config.yaml
hidden_act: "silu"
init: "normal"
init_std_o: 0.00707
beta1: 0.9
max_seq_len: 1024
Each number is 128 + 24 x the weight over its row's rms, rounded and kept within 0 to 255. Layers, rows and columns count from 0. Numbers have three digits each. The size before them is the row's rms in percent of the matrix's.

# layer 4 attention output (transposed), 768x768, rms 0.0157, rows 358-383, columns 32-63
101:122154114117136077104141091122152119137125132140089129103111150121136148135132128145133119127122
104:140120147119103123106148142116162136138135133158082137127097095139125099158116115119129105128122
096:119142123159185098148137119136147124149108113126119098180131171097151154121154145124110165109143
104:132127096147116194156118172138122146133113112098115111124125129113132142154157174145118153118097
100:099117150136075075112125170183094118136158097118138102142103109128187072105130138138130108147124
103:120121160146144193082128120145122114176112139098081146122130107091096126095136149112112147110113
108:136100136114169116152130150102084125136103115128117105181148148122112161172137135113149116148164
105:110157146160149096120125122155124140152060074128106104155146162110120110110110151146152121124125
096:142104130127090133093096116147127116145128137165181130139139104107113153105151125115117123166106
110:133086107122109151130121160129156144092130121161154124128120122130132142160128164121133155125118
104:145139128169171112170104124127091134163137117144140120171119131147133199149093123152123135090163
097:123095123110121097141086163091110131118123116107143081123132117149133130178128110117147090178169
107:099110124149129085087105133179132166176121137173145102151103137075115117130107134166120154143126
100:118143120082095139132127104123133146101138142165072145152143124173127138144135126133144047134121
093:116138117119139161115132125095144129071150131129156122132115100146187132103152100159112147165129
110:126102154154119129093088144148096125123095109164124110085138102115134152133149173160165150121109
095:150107145088119074125132145113102146114140099135128105092148156132136151148148121130094141106135
096:174117096091144133157125073117120088122159138117111102133139128102143187183146118150100187122117
103:160102108111122178140096133078117138097164142098138166125113148147063107157131116159076165130168
099:144145073144146143125187131157166117109149101132131097080127133128158144116164117120139139154097
100:119135088162112096118108155138092117140097152129161114141140105092128110113108119075132095115128
100:086158093144136089145139129147158136101147140122088147106104152103138112149155137115140165114126
103:160100148137169162102134092160129118116142130193072149156102108119105134138114147135091159133116
101:125090141133137145113112111127155092129157130117163105067142146137139111133125068138120101139119
096:127137092072134102112154129116128137119145131080172172125121149116127138154110103139108128125129
099:104079144126115124129115100113107145164076123148101104142149139108106108125124175121122121097141
# layer 4 attention value, 768x768, rms 0.0305, rows 359-383, columns 32-63
106:127165165115149136080154123120115114094156071130114127165175164157138098129103108145116145128181
097:089120111117144145060115155109099172128134122110162124166088095136087074116130145051127127115151
104:121146126187109110117135128111121158158101169121133109139138121150135117106128133096129100129150
100:115123117123165101108096151115119141153154149152143131174118140120153149147133113132180163136137
106:127103129113167090119100128107144112076142134116085090142151179143115122089135140161162119125095
102:116118160069096125065089133128160137153129139114123113141125127124125124083149126163107107127122
105:095142155124136112135153113108085151117123132132155145120145143137156112114129138153110095119128
098:138112134165151148159112128131117140167109169114152135136143135130096121095127129136174176167131
111:133097124118146149112126098122125114108108133111118111104125105098115100155131105111120161126145
106:140160119122171119136161099143138127153130124094084136121137151157079166137132117126112116163124
099:163118170116143135148126135132117128144142141153135191117106136140141113143109121164150133147160
108:163156109118116149144083145130083164145136105116166117164104128117167128138178091133161102124121
098:103095132146122125137117129093134112133134138136071153110161122125133135119124151135112131133120
095:141099136145163148159120146127150148159158133141139131129077113131092129134115151119173129099194
109:111156163137089142097116122125162121129100132125150130118159172104124137145129191143128129087171
099:064133157102146107076133151144116135099094098147104136140120119123166146150111186101135147148131
095:059121105131094111154116168111129121141087109142117137118126147085160143102100112153083100137121
099:129090102140070113138139123169137104151113060107119097136116149115140198187107130129118139129124
100:134163110136092136121121147151101104108086142101134136180135130115133113137115157107118145124086
101:160117101119109100150133102142138144160129120119131161103142115136096094149114119119165095094139
100:089068118140098173109121104134064148120129088127107105154125103151155162072133133100120155126094
103:141137166127107135133144161080101144184137133114130126124154122101114145089128114124091149109114
100:114096189154119149116123136128169108104098132149139139105173111080159137130120109123137102109087
099:148141107082110084133130093164052114137145098163110131104122124128145151140085151129140161117101
095:120139119120126138191123150101140131168180158094159160112109112122134133094161093147172113093159
# layer 4 attention query, 768x768, rms 0.0273, rows 384-454, columns 32-63
088:126127123139180102133174154149143101134130115128117107189166092117143132144130111103085166107134
100:098113102146147143135163136119149160119101151114132149132136137162154110180118156154162121108150
094:115098128086133155124123112139087133131153099127110156137071138126110128104141116091137133141116
095:145112115126108081123112136164119095116127123141112125137151103066092115137168104116137113093071
096:147119100147104108160130197152108154102130110119113110139188131123122125133168120141099148103134
097:091138109114169159120140157119127145153120138128155154130089129194191157134131140110152140123149
109:095098119168165142106126143070097095147118152131105111152087148139096124123100149107145131119160
099:143155131088122150121109184145130169152121149112134168130140125135107171172155134139137129123101
096:151098151083136149097131099145096112164110164137118116114105138147111154142160126115088140108160
094:110138151115113117132199108156123137091110124134126106111118095102111123136174109144093137123123
102:110138111079145157138117153096109148136103142121127160131103119176120151121078115102106111162112
102:196110135131109104070156124126119137111104082121116093108135114105129128122106109132115105096086
093:118109121091126133161139122141108140127101142155128109120151096118138143133134103132078092128097
104:136135140114139124127118126115112109113142123122104176100132128103149124120087130148159137101102
104:138170136132131134134123153138147108142101105100146114144111159123178150107097133124166112161111
102:106129098155152143124123124116165118118142173131117131147105138138132110130130174128150146145146
105:132121166121086104107143072096136104131144131155109173149116140146164144148165105125136096129109
109:093117123139116153126141139129157126122138129121120100148107154096136120182105124166157194119144
096:131170135138080098111150158152129140134096121152138144138129112136152179114126099117135132148151
107:111120115155188128129117145124116106167111150083125131128091145111137065087125169102156165132108
097:118155110084110128104161134139135110115153129162129129069133107134149153133097124093106094118138
110:158110121126158098117113077107114110131152145142129140100143160139127114133122139084123177109129
094:132152175153134132093136151123146120130159140066147137095152091151135148094147136116161098101150
092:119156129149161128115110117101113144114136119121089151134104128109103125125114128114139141120170
083:133125101155147103133096129143077088157135166149123126101130144114130120159138138111101179097161
101:129118147140158154102148166180091156150114153104103113126132125111100108139152178123108158163093
102:125109127133148122115130050113110130122111134131113143158162113083183119163126099115141125112153
106:132127143122073095113144114113140125103146145151117133110136109138160145119139165132094067158132
099:107153166157146149087110117115176141112147096146126127130167120154133164126140089140136126118142
092:090144099143112105136163151131128207125122152106168123147131139117173111103133113102173121114114
084:157106143132131171134147110113144121116105104152119092157089105202074146118121150157084168113097
121:144092125130151157109115111123173105130103125132087099051131156138138131144128119160080151136093
096:144121121163108136137181163125084167147123160130115138149134133135128112152101136107145079150159
104:132168096146158158120084102184144150115122125096171147122100111116143109105150116105149150071150
100:094100135155183116069137089135114151121109144116135106171117117135145116087111131097122100115186
099:102104125070134123163107145125148127110121131132099161084151124159127158134133094118110123134162
102:137145134060117161125135136092125109125077158108141128126153142087138133136127137149145120131107
101:159103157125158112170124148131130112168123130131145101128116113147137140079141083112136139132117
096:143086127149115089157116192127159177145129084085082185163173115147110104118113151144170079155155
104:130110132084101126112131120153113146128102140099125112123163116150111106142126151089130127120121
096:144180046094120103101131113117103135183119096119083100142166092150124110131112126157117133141127
096:172133136178135165114131121140130097118117159123133133135112150109123118090083164103127136107142
097:204140104136124135158112148136119081093111095100134201157125160082142152116141124104126114139073
097:144137111139114112131110121128128137130148169093163145161114146098163132161112181146119149152124
092:137131125140155141102160089095119170117110142141081126147145138139087080129124155174115125117138
100:164158115137147122111093145079170134179125123152097087113150142121158143164105155125084105107163
099:148132142153114125085177152104098082109107116114137132115084143119133128118103101125147156132113
095:125144152104148147100144160116077121127099113098108099153152105146119122150132143113172112134121
096:114098104149107113118122148124156126128162133132095114127124188127187147134136124137174118164121
101:143129110145137159108127158146150118101105112122148134127118153128155160097135160143185135072134
098:156151111141119066130117151172135158120155117154140159165127117077158161122169114143134100144120
098:084124157145147115119128098116135155141105148103110115161140142125169144133093100129117097156110
094:128085119152112116135085103124157168142131132119121113129144191162074125092172111161110166098109
095:135151116143113148143117161101154145149117110105166121117142125136090142155119163127124129099108
101:126127178133141109130129158096137146118123157137129150122136129107118106151120150158129138120150
105:098140150138173114129157143133201130152071139125135136121102109164121109162153073124110109154157
100:110164122099152149137099146101157134128088115136131132131136128118142111081129118088149139106096
098:146121127124142153159127160125120141107133137148135128108148108104149160115187146102139117183106
100:149104122127140109123096163125126162127095117155134137161104139130136117167119127055134133119139
095:113112117126123162145148115137147101146133141128098092099152107160111126102134110163131102136155
096:137104142128166111106116102170093112114149144059114165146133150091148102151140175119118117088108
100:103118144122100112106123127154120161137107147163147124165129151077175104137118154133122090174191
099:150118083105100130140118138113130081145117114151149123165127114094133138153134135128156074136145
103:148089134121148125167125181103078146150111128139110115122131128108134116127139146150099102107104
102:127102050163139104179115125132124127119177118117091147145137123100108130110123143148201136120155
101:134147126107090148105172162121128166146149140102119086148112091145119131065136163136162123094134
099:103110121148123119125107154166139136158128132115164101128111146105105123095119104154141148160178
099:117082117139106174111144127112137142126128130085132147152110136099139114087115138116134155146093
098:131121128117093083120112134143093140172124091099095098159099173144128150154106113126146114143113
099:167118123103103144151129172124145137118153136145123103183136095157152111136094103101152138146136
099:108144134139123117131157156145162136134076143136159150139168095136117101077096112130104148117147
# layer 4 attention key, 768x768, rms 0.0276, rows 384-453, columns 32-63
088:133103064123113143129121133121109132124158139106160138116119130127114104127110153147127140147083
089:138114159154155130126178102096129131121070111157135099139113136148128101094129153106131149135131
089:098120137130143079190161172154121158140155149122101168121169139110145169122134102115134132112126
084:135092133166130162114116061154119133106115119103128150126094126136144126139118092069111160105138
092:084119147120156135113099105146144102108095094140150111115104129137121101099131151148130142140124
084:117154156067112121113141105125123126138087126133106144114153115137182135174144113123141076147167
092:108165145105141146135114099165153127145129095132139131175101138109087113113095141108143125138180
102:095103144103131155121141126140111092092111155100125082166058162127115091103116135153106083136148
095:120117155152120105114115079164131184133127139143107126140106142110108068107128117112102149137124
090:172103151125136164087137124176112145099148108158119098138122127131114099088149146129124099111160
103:096146134120134149135134123110119137081088156128128108131138141123123107162161094130119161125110
091:091115100088146167139092146113105114158131090131125162125102166159128131125104106118119138105096
088:161117115125148121062106145131142072109179080131137135153140108115138098151185124133138100148136
103:110168081135142117120125139075155120169148113104084131122177110137152142089133175152134138112163
095:126154126145139128122121164105121127157161177070130117135125139099167169110109113119146130130129
114:129125147170107129083109130142136108033137126129171146132116163141119090114138106122140124137138
115:117133087137156108160133138099138146125156163096144116111104176071142084126139138128116142158137
098:150148112119166135139125103119149112159132134100133118137118158096158140109142092118117146120150
096:106135145147157140112101135110103122137136121090107130134122158117116150117145135130094152098152
105:101139115101110156070135172195128114095122122128171107125113102103154115157101163123120127126130
099:125165136162149089185132100100105098151178114093129143098132162129153126127117086163118190118132
099:107135123081135122096117126154137140153125137107142153116130134126095099181082134124120149142118
088:135161114093145103128131136115125105153147150067173119145100131138156106118098165166152171165102
108:145107088095148170124102159107149154105125087120152118126128150142121098167090174145135123126139
119:113081129114101132139129136161145156096100160170158075095117159157101097154140131112125135119082
092:120117182133137111131128141151121128105120110173106105113098128157114114121139109107099086110120
095:089094160142153103111122131157133118141124086178147168098092170121135085163128118106135113144125
103:115159107128148111161090117129138128143115144096123147142114166123138109134123095150126134144133
093:116133118131148119173124127128138132146130119098113134116130134092151148111129103142136136081166
108:113098133160077136116108129125091136141099098148166111122103081181091086174175129120123149140157
165:114100156119116158104105125156119132093121121162112124104109152132109086137161147107114117097094
081:133104147155127165144117114130145152083142144151124129108141145150114107131127145128164112055137
093:102117118128119068119083113094097139123125127128113171095135117081157129134123099130107121117145
103:159141116142157135147099148112143170147127150136149141131108115106174141149155157123098148177130
098:144128101108145143158107133131102111099095139096180089118111111122079133178136075126124129153164
096:088101132101130133107112114125123182144147102106098136124123124149125121099145135141139141129097
098:156120131103113133147103171113089160114104119100102156075138148089169121137116094107153121096142
099:069155176146138122120133065158120117168077133116121113140126169151102125105131126113144092053148
093:131167170099137080120089094174114112141121164138121121127155120132097154168163088170145142111082
096:149174151130148095129148136090091131138112151130083112153137145096120092129130152082098159130093
093:122155134136167084157141170148157156087159102159107163155137126123136148135102094132132145171138
095:147132123111131113099111108104142115121133127110120135142129115116113141114119114110154104137089
094:123102119154136089159122140107129113111144102124133171095165119145128145112110175160149145175087
094:109156158131078080111123103122146107128132143132095121152145150092119117131131132125134107103117
097:150145095168125147089157103107099161141149145129153128161130112132163118139155177109099153088153
097:137090122126135118178193129149096137071133114123163117114093162106116135164110089136123140081140
100:063123137164127122117128122142106130103109131170145174169120169112096124128138111107161089107125
093:095147151126110174100151134129127144154075131155135161130119082115178123123104140155152104144156
096:106118166151123159111100138152126118134149104122126108129115129107163112105142139153134155093161
098:117133111155124100161127109133134191144116108106135141153078092125151161085218129126124150130137
091:112139160163090081133171162126141121119092166110102120082138116131152120115160082138142162146125
097:097117155165169133137178116115136080113164145093162143113123112160091131182110138107178162130130
094:094117109167153135147141119160100137140121095128132144153110102116114152170085156131097130131112
094:158141133126119143123145161112144144142129135114121140108087122120140171096098162125111088121145
100:122121113144161123137142138159107098161170097119105127144089112097128118119126110127089134068112
100:110121080104118142126136067143128110164132148150086154132136107111175122118117152145132139095136
094:111124104132118123159085135184139115127122162151132123139106163127071112118090114097186135130120
099:107142135144134093095130111126121144131195123092165108120101149075144124148075094165136094141146
100:159157117158137115104143144157118138059122107162107109103118139127105125147131158109120119103118
099:163094119094091113109102118107138103119125138129148097169133090186112111134106147107116121132135
095:117213144174098141101135187106121137077138136159100120154136101126091092122132130111161108147140
090:155147097120161138098147147145140112115139098119161146108119104070142144211143140120139143104149
099:114175111177086110166155094116130121159097176145081114112105116191130115129103125099147111111125
100:133137141117109137101153158145123143128103129136129113177158100160131142138131114145122144119145
098:108182174127132134120099102130097102121119112139095144116114113133135127131119163135120146122136
099:195132153098136122098136119112172119115114109137119131178137101151124170112134159169130145128146
097:101156111120131111128141116120116131136103115101150117124128090173124181111160175117109108121143
099:090124137116174130132106131118090108065156144123177167148132076113074127098149126129100169110115
094:127153116116168139101171181135135127119125118135122130131157125115127151185124158118168093147143
098:124113129203110159122155122135074107149093152154140072095123139107119090102096137155110099087112